{
  "num_attention_heads": 3,
  "intermediate_size": 384,
  "norm": "rmsnorm",
  "norm_place": "pre",
  "norm_eps": 1e-05,
  "rope_theta": 8290.0,
  "bias": "all",
  "parallel_block": false,
  "init_std_up": 0.0543,
  "optimizer": "cautious_adamw",
  "lr_head": 0.0246,
  "decay_shape": "linear",
  "batch_tokens": 16384,
  "train_tokens": 132700000
}
Each number is 500 + 50 x the weight over its row's rms, rounded and kept within 0 to 999. Layers, rows and columns count from 0. Numbers have three digits each. The size before them is the row's rms in percent of the matrix's.

# layer 4 MLP up, 384x96, rms 0.116, rows 371-383, columns 0-95
105:552533537498518483493486511568510464612432475487418509573521470515582535505476588453470531490607470546365578548460520481487418607521482449460526507522497497470506497576431596525540560469411439487565522504447497522557574522411525570526451498481501578453607498501424505439469494501517487440
104:468424523531489449543482512547387552509472520568528489529573477605441429453526537505477572486478514575530401497501464540425443516599540576499480553468537580558450528519433556490502465499462445541389457471498507534493448432600548576576454402529559439470542518489537533505516457437439451511
095:484440471509544522513534574479434378418566351577462528448540522566493490514505555609469486501496585537473519464477590455499432493447624496470482447501496551548499483537471478529464487533530451495474520414534516505526487512550570490487478373561544517378493401527517495488542581522494508511
097:518586513536525429448429500483522515450518556489489566567555519527549525437447558510518487490512499587509470535398562495506499523541499505515466492467546605529518430492529464432448530441506535519585521511499631477422434383531594635539511370463556442455456537558521487510546531443485480505
082:553509556446476535436604530567447424514479500450505492513612530506564449474504610465521548487472447466415393447503540489363460471552564448452451549477496532516484583477541532490459478487508516519451524428448537476461477539507482501574458422495563397520487575454500628544441456467515520481
098:490446520536570493537580613489472480476526496517465490504543559520545481584452481406545529432551369423454513477573532515530473550501563501510521520501573532428460478530444437434542427569446534577493466482424508463464467585554507477523364471421505532459477491483414466415453558491522576530
102:499424595408499537606434517579476486430463590513481542548501560461512536482551475444573462443424518491457492565465469665504500472469545594567482592511512501522508487498488442466485445536532467507511438464495608461498460500472446564482579482438613493445497464494509560531540523537532569524
101:486530513562447434510500521476498513511457480452457537562463452521553514428405546557537459508432558510511528584547444564532471564498472522478514336525538453581459499546527522582503554481472496469514496457465620556547554410500476590429468441451553543370518532500546515565517507531555578447
095:442404528533544499441515497494493476513539491577504509571462497508493518505594631483459539477528519578429447571421554551593478418513505479500573523491548557610437504483588539444524463499390424529466383429498557469460553476599492517515546532481561513459531476508514585539545442500515519485
103:523540461479481465533484424585445451501406515432482457519554495534488550480495578528535562529602586509493459521511526516607459614467425591483484557412557497614556534561556447438554513495388490495530483432504498608515453525495449455508502554516572526496518492540521580500449543449469477557
102:469456574544465489546448508517470475534502571458514561472472536526512440450454533511522496456486427408377458554462530523582400472556450580462439455447496561572469553531565530484515428485496371573444541560448579529535558464529520518563574505523535482481449489500481548599387480526524459551
093:495541505540441488459529526495528438493463447476443509560541577483552515540511482561520448448492400474543490542510413598462501614397500453477465534484588484602515563483495485485461406445463572545501426514423478536400468462436491480463528494469633505446458589410510497583473530499553503518
090:478520503507500468571388432536433502502515517479506463507569501603487599464470539526518562490694528612517504464513475543501515599583493560518427525492516552528439492479511500486376541600498413512505460505411469499420517515484514533508462579534501525527511497451496568553476568460526463512
# layer 4 MLP down (transposed), 384x96, rms 0.102, rows 371-383, columns 0-95
099:503533407521499538550533558468469495480543483505507555474508408489514462485535468565469544519510439463404508482448517407530547524420490438523522490514555530463537575505562488585489504456404548522471382465417523413545513485606501516490376549398448462480545391503453466432505395532468487482
097:492471473542454445455582429540505472467439477530467501405529465564522517371570589460517512524481459462481551489518439504414608547529542527536569614548551425557465469554557518453535564445496528538449583540453533520520419528565492481506509539488430457440575531472478443453537485570451406512
089:570490571564554525425395397527530542451473532447470516473553525498554497521512484422498549474546450487451525463555517530495478498524513462498507551547519393513584542447487495456476465590512536470487445571543622463452519500478540560452509568487556447500551598472543567494574460407476555645
098:476422512489498468412553462529512491404387535492441525487527433558514484506477515509431478541482542525506451562574473569497564465576591582449532533605456473475408413503432511492503472539492511429461560555487455563445544486454406553529496458447472463527495449506433567527402458487449499384
084:499495519503457532514501495521578442537496467501468580479415512585519447555456520475523570587423461543540473523545430523494504442452474380556539490427547511489549550490596541569578472456462550470491517465429441413461523571531513445521614404493423468462473473601506510379458478542490528525
094:512510489536501510441512474496449482410567488459593466417448476518558490480422539604492471467504499562504485437452572394527542472453505484452585478462458548507526405485591462448476601516499449490490526404577483554537483473417444480570555425435592460468471572505479479525535562474578437561
105:585471493497439573435450456522616546474517413508509576523523470569481556516518451515575589401558510527509529599575507459468496452473512539548471426477578534502577515438498530587497435470549487526436606472472499529527545470509501414530471503585511492445379461476485448481477479617504501499
105:471520515520478504461483486549502502488528439519513582480554554486502495505511494518589397428478473552364495371472528495485455617451422524469488391583422441517553472572524468489419503534483455431558543553506556473534467511614499479572398532486472512512496462448539510448592512472564514454
095:486431549479429552511448465506403465548580448541554476510515549489470549609548540446519454486399586515516470485511511429402534485481502450574599476492506553525532406516526537499497475489536485461470479431485450549465561447557411456533495530559530442561500504528633394446572474582502507472
103:462551484455414396520478529502517449430562538481483483491448467446515414419481478575479462536516556503501527554572455489542455540516527477515523494544479534457557545549540478522546446469497562522564553428582454560533538510511389567497477431557358465526475476488497368582472410527436415503
111:508485477569454526499491520505575431520491569506501533380443510468552523559433468564481528538548535420504531557483515537477486484471510530510448396532455430507632481465501406544481481593439541545441598431385578535484535444527486513500443490454527498578474561503479549572528421487565470409
100:594473622539506534399453432388487532526440480491514486495603503463519520446587511419475546559576499546427540464485434436503462539498468479438498437588463458524541531439541486463360511412499516472393472561443566508502482519518539455509558513456480527533499485478445577526532509489465451445
083:524498369498482551443426557500543467619456513484522445413546483475450573460509510496457415551401452559496463462483477499548624512420552466479572487592475539405608587502434440464559453417505461478530467524501461550455500423549476462455506498519538486500501557500452525491469496547550455499